From a checkpoint of a small transformer trained on Wikipedia.
Size: 16 layers, MLP 128 ReGLU, 2.63M parameters.
Training: 103M tokens, 6269 steps.
Each number is 128 + 24 x the weight over its row's rms, rounded and kept within 0 to 255. Layers, rows and columns count from 0. The size above them is the row's rms in percent of the matrix's.

# layer 5 MLP down (transposed), 128x64, rms 0.128, rows 51-117, columns 0-31
size [ 90 102  99 109  99  98  98  94 110  90 112 112 101  89 101  93  94  94  99 110  87 107 103 104 105  98 101 103 103 104 112 103  89 102 107 107  97 106  95 111  97 109 106  99 105  98 105  99  89  88 108  98  99  90  98  95  97 104  86  98 109  87  90  98 101 109  94]
[[175 103 137 140 110 151 152 139 139 147 134 128 151 101 116 159  95 139 108 103 169 129 134 116 147 138 169  96 150 134 141 135]
 [ 99 115 131 157 117  91 116 135 125 128 157 128 145 136 161 152 106 131 138 168 119 116 102  68  88  63 164 129 171 102 145 130]
 [117 130 138 117 133 138 155 138 117 117 113 146 145 116 158 110 163 115 128 173 134  99 112 127 157  67 134 153 164 137 113  86]
 [109  89 154 123 183 138 164 145 123  88 180  90 131 116 153 112 100 130  88 151 119 150 139 129 137 132 150 105 115 116 144 114]
 [129  99 152 166 108 129 132 124 145 127 121 137 164 119 133 120 140 125 156 131  99 136 131 137  92 119 133 122 125  64 120  81]
 [108 141 133 132 140 111 127 163 124 119 136 112 128 115 147 111 168 177 179 137 139 143 145 145 161  92 121 172 113 122  78 119]
 [159 128 116 172 126 115 138 155 177 121 163 126 136 136 120 122 159 154 138 138 166 148 134 131  93 149 134  48 128 128 157 107]
 [ 90 142 102 131 145 117 163 155 112  96 152 148 130 157 124 125 171 104 151 134 170 121 129 171 123 145  73 124 136 163 145 157]
 [115 101 135 176 186 112 127 122 145 138 160  90  95 158 140  88 155 144 141 119 121 158 192 145 137 124 114 125 134 130 133 149]
 [152 174 141 136 141 175 165 101 131 104 111 117 126 112  96 112 136 120 128 150 136 131  99  83 107 154 145 125 141 129  87 120]
 [ 99 150  93  81 129 150 140 138 155 170 128 122 152  95  86 150  82 124 138 101 146 102 124 112 131 152 126 134 112 173 136 126]
 [156 106 121 161  80 109  93  96  85 144 117  88 114 144  93 143 109 141 114 111 161 102 141 111 111 104 162 125 122 138  97 132]
 [ 89  82 104  72 109 143 107 136 121 125 104 104 144 112 100 104  94  66 129 105  98 121  95 120  79  82 117 107 134 101 140 104]
 [106 160 126 132 137 141 118  66 128 115 169  96 140 121 112  69 112 103 126 116 136 174 128 103  91 117 141 139 111 201 187 152]
 [ 81 135 147 134 173 133 172 157 148 115 134 123 136 112 147 126 158 141 129 130 161 143 131 121 152 143 134 139 145 102 145 111]
 [ 96 134 135 162 110  95 108 140 132 149 113 104  73 149 149 141  97 129 129 121 123 163 145 121 165 108 108 148  93  81 104 183]
 [ 97 105 163 122 153 172 162 138 140 107 139 119 127 119 160  78  84 145 120 138 140 123 127 127 156 117  93 105 148 113 148 123]
 [135 142 138 146 129 104  91  97 142 108  92 125  76 124 144 160 151 155 114 133 121 138 117 178 104 133 131 101 128 139 180 142]
 [135 167 121 118 149 113 124 146  70 108 110 119 134 130 117 132 141  96 139 119 138 135 162 142 102 113 132 115 109  87 148 176]
 [140 160 113 142 126 157 114 136 115  82  97 108 146 136 107 131 144 202 120  87 144 118 150 125  73 138 105 169 124 154 111 116]
 [144 133 111 113 150 133 169 122 149 111 148 117 146 166 164 113 104 118  57 104 125 132 138 133 144 103 164 134 132 134 185 120]
 [126 170 137  74 100 143 112 101 109 140 111 118  98  93 132 118 144 110 127 117 123 140 139 133 102 147 137 128 177 159 109 137]
 [122 116 115 123  95 134 105 130 128 114 136 133 149 136 207 140 177 128 113  84 104 121 131 106 106 115 141 156 122  99 123  88]
 [109 103 162 142 115 130 154 117 100 149 180 179 125  81 152 140 124 145 121 128 127 143  88 113 146  70 125 125 175 117 153 124]
 [147 106 137  69 163 118 130 146 151 148 102 125 140 166 132 157 118 109 136 147 124 135 124 149 127 180 128 168 124 159 148 187]
 [168  92 147 139 127 164 110 121 122 168  95 138 113 115 110 101 134 119 196 168 133 160  85 156 130 144 108 121 103 129 107 122]
 [107 128 157 123 117 115 159 118 129 123  98 139  94 147 130 155 128 122  95 102 121  90 124 156  98 109 151 115 131 124 144 153]
 [130 112 131  86 106  89  96 102 118 145 155 137 141 118 172 114 112 171 175 104 129 127 152 112 143  95 168 127 115 113 110  94]
 [125 118 139 155 112 117 158 100 131 149 143 148 142 182 117 112 116 109  94  89 174 156 128 113  94 134 152 143 101 146 138 128]
 [128 143 110 119 151 130 137 119 125 139 112 131 179 135 137 134 169 111 144  95 131 153  86 151 109 133 138 107 155 121 115 121]
 [118 126 107 132 121 136 136 112 115 107 140  87 120 173 111 133 119 130 112 107 162 116 150 200  95 166  86 131 131 129 148 159]
 [130 201  98 122  93  87 117 143 132 132 110 136 146 147 129 156  98  94 109 123  98 135 101 140 146  91  98  94 143 118  92 130]
 [118 126 131 140  77 137 113 118  79 123 117  83 129 118 134 111 112  96 124  96 131 133 100 119 126 122 171  75 124 103 132  95]
 [104 117 121 111 112 128 161 153 167 145 127 169 130 119 101 138 128 166  95 161 134 116  94 139  93 134  96 162 172 132 144  99]
 [116  97 141 105 111  92  84 117 107 166 113 152 130  99 130 153  81 114  89 122 154 125 111 152 132 121 153 106 149 140 123 110]
 [118 114 117 161 134  96 152 114 161  70 146 114 114 179 121 115 169 176 141 118 141 123 142 119 104 165  91 111 125 140 134 148]
 [121 117 102 170 137 130 116 122 138 138  89 115 130 141 140 180 135 152 155 179 119 115 118 159 106  95  90 153 101 112 138 138]
 [132 104 105 148 161 133 145  87 137  74 145 165 105 128 162 134  88  75 103 126 113 113 112 133 169  94 127 134 107 107 124 159]
 [131 149 153 128 135 143 136 185 124 127 115 107 102 108 142 138 154  91  93  98 126 124 112  95 118 181 112 134 128 135 121  92]
 [172 138 145 148 125  77 152 122 173  97 126 147 141 137  99 168 139 143 166 151 101 176 121 110 100 107  91 114 112 104 106 180]
 [136 162 169 148  98  92 124  91 118 148  85 159 131  82 147 133 135 154 104  93 111 166 113 137 149 134 166 140 143 141 103 106]
 [153 104 129 103 148 186 131 162 125 181 110 129  89 142 135 138 140 132 142 170 144  92 167 139 163 147 116 140 115  75 133 133]
 [129 165 102 124 146 165 162 160 168 147 139 113 153 142 137 136 123 156 142 176 126 105 109 129  94 113 130 119  91 118 107 130]
 [124 100 130 137 129 160 159 130 162 104 122 125 147 108 102 145 115 128 125 100 158 154 106 175 146 127 148 127 122 138 105 142]
 [144 171 118 146 122 107 111 146 143  95 149 112 107 149  94 111 131 142 128 106 136 105  78 144 141 130  85  81 137 122 132 137]
 [162 135 135 138 143 141  97 143 126 132 146 109  98 120 163 113 171 120 147 148 139 142 129  69 180 135 116 146 165 116 124 118]
 [118 159 128 144 119 154 115  97  93 123 118 186 123 109 149 181 100 138 147 140 182 118  95 127 133 169 117 129 182 107 133 108]
 [ 88  79  80 134  79 137 159 110 142 121 157  60 106 132 152 106  92 127 156 110 125 105 141 123 132 103  56 105 141 136 122 129]
 [120 148 116 133 151 133  73 143 138 136 166 134 171 129 136 116 166 142 139 152 104 107 106  83 156 120  81 165 134  87 134 160]
 [128 139 151 141  91 129 114 134 145 106 130 125 169 168 155 129 164 134 128 167  86 150 111 126 101 143 110 156 129 132 133 191]
 [141 115 146 147 157  80 168 160 133 143 166 111 111 108 157 162  78 113  75 146 139 130 113 122 152 140 118 141 129 131 151 110]
 [ 77 115 118 139 144 148 105 168 138 130 131 114  82 132 187  85 160 101 101 117 118 153 151 146 147 130 171 100 152 121 149  88]
 [134 123 155 125 137 163 155 121 147 131 128 146 167 121 146 152  85 109 120 171 129  82  95 143 103 100 162  93 109 111 137 124]
 [ 98 128 169  96 152 125 101 142 144 147 106 135 113 151 139 166 107 131 116 106  81 117 133 176 141 126  98 135 167 167  62 107]
 [128 132 143 123 168 121  90 144  85 124 123 109 136  83 153 140 126 120 141  99 137 122 130 127 123 127 172 124 188 122 107 149]
 [109 157 120 160 136 127 104 165  98 120 144 129  89 115 119 148 144 118 114 122 138 162  67 147 137 103 109 132 116 129 121 157]
 [103  68 145 107 123 103 168 153  99 124 124 107 113 160 116 130 103 109 100 104 123  67 106 127  78 108 129 171 148 122 122 145]
 [120 161  88 148 118 177 134 128 128 126 137 123 155 101 123 122 147 149 130  85 120 165 134 116 151 135 100 159 139 124 158  97]
 [152  98 128 122 118 115  89 125 115 117 172 154 129 153 134 129 136 126 199 118  92 119 116 123 112 158  96 151 122 123  94 154]
 [123 104 124 132 137 126 130 132 118  83 145 141 127 112 137 148 147 172 133  99 141 150  91 159 161 141 146 134 148 131 100 119]
 [110 134  96 103 106  91 124 156 137 133 155 127 122 155 139 114 140  97 109 138 168 133 136 150 144 120 129 116 157 157 101 114]
 [130 131 145 137 126 122  75  86 124 120 138  87  96 143  92 155 148 137 151 143 106 133 145 130 126 135 123 163 116 115  62 140]
 [154 118 159 139 116 121  66 156 132 128 127 124 142 133 127 134 148 105 150 141 122 141 108 112 136 154 132  82 116 122 151 136]
 [115 124 183 135 147  94 113 106 129 118 156 127 120 131  93 126  98 153 115 133 126 158 124 114 111 135 113 107 117 146 147  66]
 [107 101 139 100 179 145 114 122 156 104 141 167 177 151  89 113 145  93 127 162 107 117 119 138 104  79 152 163 147 154 129 130]
 [135  57 112 108 122 138 142 126 100 145 104 150 110 121 135 138 134  88 104 148 117 137 120  73 159 139  99 144 116  90 132 149]
 [175 146 132 158 116 113 118  87 117 134 144  91 115 155  88 110 138 137 102 110  91 179 160 133  90 107 158 141 111 113 114 133]]
# layer 5 MLP gate, 128x64, rms 0.162, rows 52-118, columns 0-31
size [100 100 101  94  91 103 104 104  91 112 101 103  95  97  98 104  99  95 102  93 104 103 101  97  91 107 102 105  97 106 101  99  94 103  99  95  98  97 101 104 106 100  87  97 101  98 107  94  95  96 108 102  92  97  95  98 100  97 105 105 105  87  96  99 101  97 104]
[[117  99 149 124 132  82 123 122 158 131  84 136 118 115 103 106 128 137 157 122 141  84 134 120 132 162  99 113 150 170 129 116]
 [114 104 139 125 121 128 118 156 135 130 161  95  74 130 141 120  84 129 156 143 128  82 143 107 112 142 149  92  88 124 135 159]
 [139 137 132 145 171  98 127  88 165 143 105 149 148 158  97 134 151 100 170 120 142 103 142 117 109 112 122 140 127 162 139 154]
 [109 104 137 127 113 146  96 120  72 160 127 157 132 179  90 126 155 112 105 137  98 153  90 147 128 100 113 123 129 116 142 104]
 [133 149 116 137 139 156 105 175 146 126 128 140 136 103 109  97 154 158 183 160 124 139 144 133 124  97 156  74  98 133 108 161]
 [156 136 100 149 165 119 154 121 159  98 149 152 175 109 104 118 185 143 160 148 139 146 138 134 105 155 109  98 106 150 153 126]
 [177 124 109 145 128 140 117 135 146 120 113 127  94 152 105 173 124 143 157 159 135 140 101 118 149 103 165 120 135 125 110 147]
 [158 133 115  99 121 123 112 103 160 105 118 135 123 127 157 107 117 127 118 136 152 141 122 142 160 113 149  98 119 136 145 132]
 [164 151 142 122 114 171 104 105 152 113 143  88  94 112 117 122 124 145 155 126 144 106 140 106 143 124 153 107 114 162 108  99]
 [149 140 124 138 114 130 166  84 147 145 122 145 151 114 118 120  75 126 119 135 124 161 114 178 136 127 170 124 144 151 134 107]
 [133 107 110 158  80 131 115  99 136 134 132  82 153 136 117 139  69 138  90 120 175  95 100 131  99 135 153  83 125 118 102 151]
 [149 137 121 185 120 116 148 150 129 136  67 104  86 101 147 139 156  96 165 129 121 146 117 141 142 118  96 105 144 136 107  78]
 [142 104 136 105 126 139 111 172 138 133  99 149 126 153 117 198 133 123 134 155 147  72 108 165 155 112 121 103 100 107 140 148]
 [152 103 140 136 109 109  90  74 146  76 120 162 104 138 107 113 132  98 121 113 127  93 101 109 103 139 116 149 104 111 136 106]
 [121 113 106 130 160 176 161 120 119 130 121 111 148 133 141 127 156 110 126 140 127 111 139  81 120 130 141 143 140 109 115 145]
 [ 81 119 127 127 118 114 127 119 129 124 143 100 116 120 132 109 125 145 108 135 145 120 193 148 116 124 186 113 144 109 161  90]
 [110 152  85 162 115 145 147 166  95 132 127 114 151 159 145 135 127 110 163 144 140 106 129 102 114 116 143 134 152 129  95 111]
 [119 135 123 168 166 162 160  98 132 137 141 153 120 144 101  93 127 169 121 114 143 141 136 113 107 110 148 133 148 171 118  95]
 [120 107 130  86 125 125 143 108 143  87 181 108 135 131 143 133 132  67 156 164 112 126 136 161 154 138 147 108 114  97 104 131]
 [130 110 116 131 127 147 156 132 153 135 139  91 134 117 102 132  88 173 180 121 118 112 144 127 143 116 109 108 159  90 151 133]
 [146  89 128 185 143 140 109  97 137 105 114 158 147 169 107 139 120 109 107 130 149  99 134 115 123 138  76 127  98 155 116 138]
 [141 129 176 155 150 122 106  93 138 116 158 125 165 139  87 131 110 149 120 132  98 152  85 129  80 130 132 153 111 117 141 142]
 [177 154 136 128  96 153 125 139 103 162 129 113 108 136 138 116 120 141 157 125 129 155 105 103 120 124 118 144 128  92 129 120]
 [107 145 130 121 128  99  83 151 152 141 145  73 104 113 153 144 131 130 111 176 121 145 169 121 113 119 149 110  98 120 154 117]
 [137 114 142 105 159 129  87 131 105 144 160  89 112 111  94 108 125 172 151  97 103 122 154 173 128 116 124  87 165 155 137 135]
 [145 137  99 133 119 131 129 123 122 152 155 113 153  84  89 120 108 129 137 158 129 188 141 130 152 121 117 117 132 132 130 123]
 [152 104 151 182 126  98  96 121 125 118  83 115 109  90 165 103 136 122 136 110 137 134 145 143 153 121 127 150 133 164 166 135]
 [139  94 134 142 109 137 153 133 114 136  90 100 146 115 122 135  78 141 137 158 129 160 138 136 101 116 153  79 127 133 115 114]
 [125 121 109 125 156 147 138 142 139 140 136 141 192 123 108 125 175 129 103 127 141 161 134 136 114 140 141 118 108  99 121  74]
 [117  80 150 127 134 128  90 140 110 161 150 121  98 121 106 103 119 113 118 125 147 147 141 186 124 118 145 153 131 147 119 113]
 [141 125  70 110 127 123 141 125 125 158 131 122 134 160 124 156 122  98 116  67  82  88 123 109 112 132 111  66 122 165 111 111]
 [120 132 144 127 138 104  76 126 107 130 114 120 143 130 127 134 170 107 163 164 131 115 124 138 145 127 136  87 137 154 122 133]
 [156 143 105 103 156 128 178 114 133 109 113 122 127 128 115 160 168 137 110 124 137 132 176 121 177 122 106 109 119 136 108 149]
 [129 128  81 115  88 134 115  86 128 164  97 110 150 141 138 154  80 143 106 113 159 103  85 146 133  80 162 118 131 122 129 119]
 [113 101 121 157 138  67  76  91 169 128 127 118 102 108 140 141 150 140 180  94 152 151 109 114 104 161 100 105 112 160 141 128]
 [100 113  70 125 101 107 142 118 127 144 129 127 114  78 164 132  80 148 123  98  64 131 128 154 116 117 129 136 109  99 111  89]
 [100 143 114 167 151 164 160 123 104 144 129 168 129 138 117 126 115 130 133 116 117 112 108 121  92  82 156 130 119 113 117 166]
 [126 141 130  82 120 104 114 130 168 104 130  58 136 133  90 116 135 145 143 134 137 125 116 106 163 145 117 107 119 125 124 110]
 [ 77 122 124 158  92 124 137  79 147 136 129 135 126 128 138 129 148 132 125  44 123 138 113 121  96 138 134 168 105 163 109 115]
 [132 124 146 137 125 125  93 159 137 148 125 159 120 142 127 149 123 113 135 201 165 119 154  91 132 159 134  97 133 126 110 126]
 [149 153 150 150 154 114 140 109 114 122 133 131 147 139 127 100 170 111  90 127 107 163 125 128  94 114 164 122 135 198 100 158]
 [106 149 110  88 133 135  88 158 115 126 133 142  85 111 117 116 121 145 146 139  88 136 140 123  94 125  90  97 109 122 151 138]
 [145 109 130 192 132 156 145 137 164 137 117 147 160 107 135 135 146 158 149 144 126 147 165 119 119 105  60 125 138 121  84  99]
 [141 102 146 110 123 105 157 105 146 148 128 151 110 147 169 133 153 108 112 132 140 153 132 123 136  83 154 121 105 146 180 103]
 [141 116 174 128 109 115  97 160 144 121 111 128 157 146 107 114 135 142 166 132 126 107 125 148 131 179 130 148 130 135 108 140]
 [160 137 118 134 137 120 134 128 130 112  95 107 143 102  83 127 146 109 167 130 171 137 137 127  68 140 120 145  98 103 155 159]
 [ 85  91 108 131 138 127 135  91 108 131 152 117 147 145 116  46  74 133 149 109 143 124 131 148 145 122 112 102 102 165 120 138]
 [141 111  97 136 146 159 144 138 125 126 172 110 100 166 134 130 115 126 131 146 150 107 144  93 116 166 112 169 132 144 150 139]
 [118 108 138 121 129 143  87 126 122  98 141 147 127 120 120 150 130 100 105 112 123  67  98 179 130 168 113  95 123 143  96 151]
 [126  81  70 141 124 132 121 141 133 129 110 110 137 104  93 134 149 137 105 104 131  93 143 123  87 127 155 127 104 180 150 111]
 [112 130  88 159 187 133 120 127 118 158 135 127 134  98  89  94 124 107 149 155 158 185 130 148  93 104 145 147 158 142 152 117]
 [141 137  79 117  91  83 126  90 134 121 128 117 119 125 107 117 132 132 144 115 113 178 105 160 156 134 119 142 141 155 167 138]
 [127 149 118 134 144 168 127 145 149 106  94 101 146 144 183 141 101  71 146 133 173  96 172 135 156 112 140 128 131 115 138  76]
 [104 118 126 136 134 144  99 143 136 135 104 165 167 137 121 119 119  83 123 162  93 101 136 111 126 152 110 126 136 109 103 135]
 [133 132 103 126 116 160 130  92 105 164  92 126 159 153 108  98 111 142 150 155 131 128 121 107  86 120 183 123  96 130  83 133]
 [155 130 111 139 126 133 112 103 175  93 140  77 120 107  97 156 122 147 120 140 140 142 117 142 137 109  87 122 159 145 143 115]
 [139 127 143 119 138  85 117 123 116 100 146 120 108 126 138 160 144  92 137 184 146 145 103 163  95  97 158  75  94 130  88 122]
 [105 130 115 141 118 134 119 137 149 143 130 108 116  90 148 121  91 136 114  72 140 112 174 143 108 130 128 118 133 123 178 112]
 [128 140 143 108 144 140 170 141 140  86 128 101 117 120 168  62 140 124 161 149 158 120 126 119 109 156 166  92 130 119 116 113]
 [140 119 121 106 146  86  90 114 126 130 131 128 120 117 183 169 123  97 129 149 165 144 148 151 133 155 112 144 113 131  46  95]
 [163 123 116 161 121 123 144 105 134 211 131  89 142 158 115 115 142 171 146 102 113 107 106 102 129  97 149 125 123 123 171 145]
 [193 161 149 124 123 120 152 142 128 173 149 141 165 139 103 108 125 122 161 127 112 162 127 108 139 140 126  82 133 118 148 161]
 [168 129 115 102 153 107 167 135 128 149 114 191 149 127 144 122 125 129 118 116  82 121 145 124 144 122 161 123 140 138 108 117]
 [125 131 131 118 167 189 152 134 130 134 118 115 147 121  99 102 118 134 132 139 116  99 122 150  90 150 124 118 117 144 100 154]
 [130  69 129 104 137  86  99 109 128 135 106 166 145 105 132 198 118  97 122 155 126 139  82  86 114 151 118 127 103 159 108 122]
 [116  83 107 143 126 133 159 103  91 116  97 114 108 147 137 122  94 126 117  93 152 140 120 134  85 108 196 146 139 132 143 152]
 [151 118 138 126  90 140 128  79  90 128 120 142 113 107 100 121 160 154 131 142 150 133 113 136 100 123 139 140  94 167 138 119]]
# layer 5 MLP up, 128x64, rms 0.159, rows 52-117, columns 0-31
size [ 98  96 102  97  89  96  92 103  95 112 107 108  96  96  93 104 105  98 104  95 104 100 105 103 101 113 106 106 102 106 105  98  94 104 105 100  97  95 109  96 108  98  96  95  93  99 111  98 101 102  91 106  96  96  94  96  98  92 110  98 101  93 100  99  99 104]
[[166 134 117 119 119 125 108 104 151 126 156 137 113 103 147  85 156 133 149 100  88 179 130 150 166 118 117 150 135 122 115 106]
 [140 148  97 155 146 138  99 109 108  80 154 125 118 136 113 139 125 119 138  83 102 164 144 153 111 172 120 136 161 119 147 145]
 [145 136 108 129  90 119 127 126 149  74 109 125 103 113 119 156 147 150 148 119 140  84 100 137  93 119  89 133 160 139 147 122]
 [152 122  80 138 130 141 138 136 124 101 146 153 126 112 112 130 104 111 145 125 135  94 109 119 141 155 118 148 146 190 175 163]
 [154 114 127 124 109 117 127  97 170 141 130 136 105 143 135 155  95  96 128 149 104 123 153 129 123 142 142  64 141 134 193 116]
 [ 90 132 140  91 126 139 128 109  95 151  91 121 119 105 142 143 128 111 122 140 104 101 133 136 173  87 121 207 128 127 126 114]
 [160 147 132 130 149 134 100 119 153 152 126  99 160 135 119  93 122 126 103 138  92 139 145  65 144 148 181 162 117  86 139 128]
 [130 105 102  85 175 158 120 133 117 141 132 160 132 163 111  73 102 100 123 120 129  65 136 142 115 150 131 128 145 171  90 113]
 [114 114 165 116 128  84 114 147 111 111 125  93 103 149 199 160 123 139 118 140 121 128 172 151  99 134 106  95 117 128 102 153]
 [154 108 134 175  99 112 161 108 119 142 141 119 123 130 137 108 143 146  81 133 133 154 122 116 160  81 133 131 110  99 152 122]
 [ 89 117 135  94 120 120 119 156 162 113 123 117 154  73 155 153 107 105 146 103 113 169 136 134 133 105 152 126 112  96 140 110]
 [111 145 169  94  86 100 131  90 145 148 149 112 143 103 118 145 113 151 127  99 147 120 133 139 106 128 125 141 127 134 141  96]
 [139 107 123 107 125 127 142 159 130 160 122 144 124 170 119 166 142 140 157 141 124  89 114 126 165 139 144 129  88 102 142 153]
 [187 132 129 161 116 124  97 119 115 113 143 136 115 140  90 145 136 112 123 104 141 124 130 138 133  90 127 133  99 138 112 120]
 [122 152  91 130 132 165 135 156 150  89 145 180 147 129 107 114 155 142 150 143 127  96 124 129 124 113 108  68 141 151  96 104]
 [151 141 101 155 146 105 131 132  81 132 112 111 125  93  91 147 137 137  86 180 149 138 122 124 136 163 141 109 168 120 148 125]
 [153 130  74 151  91 112 152 129 108 157 149  97 138 141 112 132 146 115 107 146 111 166 126  63 117 152 135 140 180 131 108 115]
 [106 130 131 171  91 130 123 104 158 117 107 162 151 151 142 112 162 122 137 171 102 142  93 117 104 160 127 146 136 158 117 129]
 [114  84 128 151  85 105  95 153 149  71 122 125  80 126 138 121 108  68 144 135 126 110 129 122 180 113 144 117  95 122 138 128]
 [130 142 128 160  90 145 160 113 122 128 119 108 127 147 121 113 106 151 131 111 122 132 118 117 132 162 138 133 153 123 126 132]
 [152 112 138 172 144 120 149 164 151 102 155 123 168 120 133 124 111 150 116 119 142 106 125 132 159 126 105 118 136  94 170 110]
 [127 146 103 128 126 115  95 109  87 133 102 119 114 111  69 133 103 121 144 142 137 130 105 143 185 142 114 112 144 161 136 186]
 [120 152 101 129 132 129 138 119 146 110  85  75 152 148  93 106 126 122 153 104 114 125 184 130 120 142 139 145 118 124 130 148]
 [125  97 160 157 118 130 132 101 141  96  97 175 136 146 110 131 127 127 118 169 114 144 116 160  86 123 128 136 121  93 117  97]
 [125 155 149 147 111 146 131 173 131 131 151 123 111 154 144 133  95 127  71 142 113  86 140 126 122 135 158 125 139  84 136 105]
 [174 118  97 121 139 131 120 151 107 125 149 122 170 146 115 132  92 158 142 127 124 112 135  89 122 169 110 131 179 107 150 114]
 [105 122 150 156 121 135 128 132  98 189 121 151 147 148  78 127 118 122  88 142 120 114 101 143 132 101 104 138 127 110 112 187]
 [146 111 145 111 151 133 137 154  78 184  93  76 113 117 129 166 109 144 154 120 112  89 136 114 125 142 130 114 108  96 108 101]
 [134 131 149 127 136 108 143 133 126 172 107 107  79 107 121 138  99 156 125 140 112 124 162 109 156 106 141 140 148 133 124 150]
 [120 157 172  85 146 115 138 121 175 122  90 165 112 141 132 164 136 136 159 143 137  81  79  84 143 112 164  99 111 161 108 145]
 [132 124 179 142 136 143 108  68 103 105 120 124 106  99 161 116 150 136 152 141 155 159 154 151  89 119 121 129 147 157 156 124]
 [126 124 142 172 131 110 151  77 139 145 112 145 134 158 132 116 141 127 104 115 163 121 125  93  94 148 118 133 142 167 102 141]
 [136 115 136 141 116 108 169 128 126 129 156 103 133  78 143 131 149 101 110  90 164 114 139 123 152 124 113  80 128 145 106 150]
 [134 119 101 112 129 159 129 158 123 104 132 135 156 163 152  73 178 141 152 123 108 144 161 138 141 147 115 118  84 132 141 150]
 [151 121 146  88  87 164 133 165 118 104 130 152  83 103 128 126  96 107 110 144 155 128 150 141 179 118 134 119 146 118 110 114]
 [ 93 138 135 132  95 141 129 112 122 124 146 193 118 137 105 127 127 107 139  81 154 188 121 121 145 160 127 119 116 129 128 118]
 [165 158 117 111 110 137  93 176 154 107 146 103 141 139 114 108 157 141 194 142 124 110 132 127  93 144 139 103 165 151 101 100]
 [136 113 115 126 142 156 128 115 149 134 128 170 164 157 157 121  96 128 150 147 156  92 140 140 139 106 122 119 138 107 152 190]
 [102 122 124 148 152 165 119 137 119 138 116  69 158 123 123 112 139 131 101 122 130  99 121 117 123 152 127 131 121 131 141  88]
 [126 118 129 120 152 130 116 176 106 103 162 145 147 132 167  94 148 112 155 161 141 113 135 111 106 105 109 121 165 123 132 162]
 [113 113 119 110 136  94 136 105 125 153 122 139 130 133 118 116 143 116 106 117 120 147 135 148  89 153 141 116 113 192  91 133]
 [130 128 159  92 105  99 143 123  97 152 156 148 124 125 133 102 130  90 135 106 141 167 169 137 144 123 115 118 110 110 163 137]
 [110 150 140 163 144  89 119 118 127  84 148 103  92 129 198 145 159 117 144 153 131 157 164  99  90 115 134 108 143 124 115 127]
 [100  97 155 165 128 151 118 133 134 113 146 116 136 111 142 122 123 159 124 137 110 134 155 158  94 166 122 141 103 168  93 139]
 [114 146 132  89 105 170 106 121 133 132 138 129 161 153 139 108 127 142 167 142 155 107 140 159 104 149 137 158 164 148 147 134]
 [147 118 146 134 130 105 122 136 143 122 132  81 169 155 100  58 141  87 107  99 127 137 165  88 142  74 151 158 150 134 101 148]
 [144 168 174  76 147  88 105 144 129 120 142 167 151 109 151 128 135 123 102 117 136 123 119 163 142 178 160 116 140 136 123 137]
 [150  68 141 127 100 133 152 104 133 135 111 126 125 163 123 144 119 148 174 123 121 134 114 123 123 171 136  92 137 150 151  97]
 [116 144  90 149 151 179 151 126 120 121 126 109 165 120 118 161 127 166 102  82 113  77  97  98 172 121 143 131 151  89 138  62]
 [102  98 116 102 117 184 150  86 109 155  94 142 122 145 102  90 148 144 144 109 156  92 130 114 130  88 118 134  90 164 122 115]
 [163 116 148 112 142 169 128 107 112 135 117 159 165 120  75 169  93 130 134 146 143  82 100 105 165 111  79 142 125 133 113 130]
 [119 129  73 126 130 115 142 153  74 168 113 139 120 138  96 116 134 145 131 121 110 129 146 143 121 119 116 141 118 113 151 139]
 [163 138 130 165 131 118 108 153 102  94 108 114 133 149  95 123 148 111 111 117 172 161 118 138 144 135 104 152  97  99 146 147]
 [169 134 116 124  96  99 143 129 139 107 130  87  97 133 154 144 156 118 119 122 162 129 103 131 151 107 142  82 130 151 126 112]
 [146 108 133 119 125 118 127 105 158 175 146 140 160 145 126  99 132 131 191 144 153 122 144  99  69 159 147 116 126 151 113 136]
 [128 136 124 170  99 176 130  91 120  96 123 175 156 125 144 156 146 140 141 124  89 150 192 152 161 149 161  83 116 130 134 145]
 [165 122 185 141 180  92 149 124 104 137 142 135  67 159 100 115 125 136 110 173 163 114 161 127 121 142 150  98 107 118 101 115]
 [120 155 107 131 119  85  99  91 106 137  77 103 119  89 155 137 140 112  93 146 132 138 146 121 111 133 123 143  81 125  94 129]
 [135 112 140 103 142 130 151 141 125 115 123 151 115 118 118 137 111 108 191 118 172 136 122 127 127 188 148 146  99 138 115 110]
 [146 119 158 143 115 178 126 105 115 155  85  98 114 132 111 114 106 145 111 113 123 116 109 151 117 134 103 148 115  97 145 134]
 [ 95  92 113 104 123 139 119 173 151  97 112 197 143 132 150 100 152  89 128 128 123 118  95 125 125 148 114  91 107 140 136 130]
 [ 92  97 139 106  95 127  95 114 124 126 137 117  69  76 155 177 119 133 110 108 141 118 131 144 145  78 163 133 122 162 116 114]
 [173  97 103 126 144  73 131 180 111 148  76 143 139 121 157 113 136 143 128 125  94 112 135 155 139 103 120 115 169 142 132 149]
 [144 128 100 128 120 144  89 131 123  94 120 108  93  94 181 135 103 146 108 116 122  75 159 125 135 135 114  75 144 103 128 139]
 [111 147 125 124 121 127  93  91 181 174 110 110 143 129 156 163 165 131 142 127 123 109 116 161 103 131 131 127 138 131 138 155]
 [124 116 135 129 133 138 185 185 137 125 111 142 144 143 157 170  92 110 158 154 154  65  87 107 130 120 105 124 134 143 108 127]]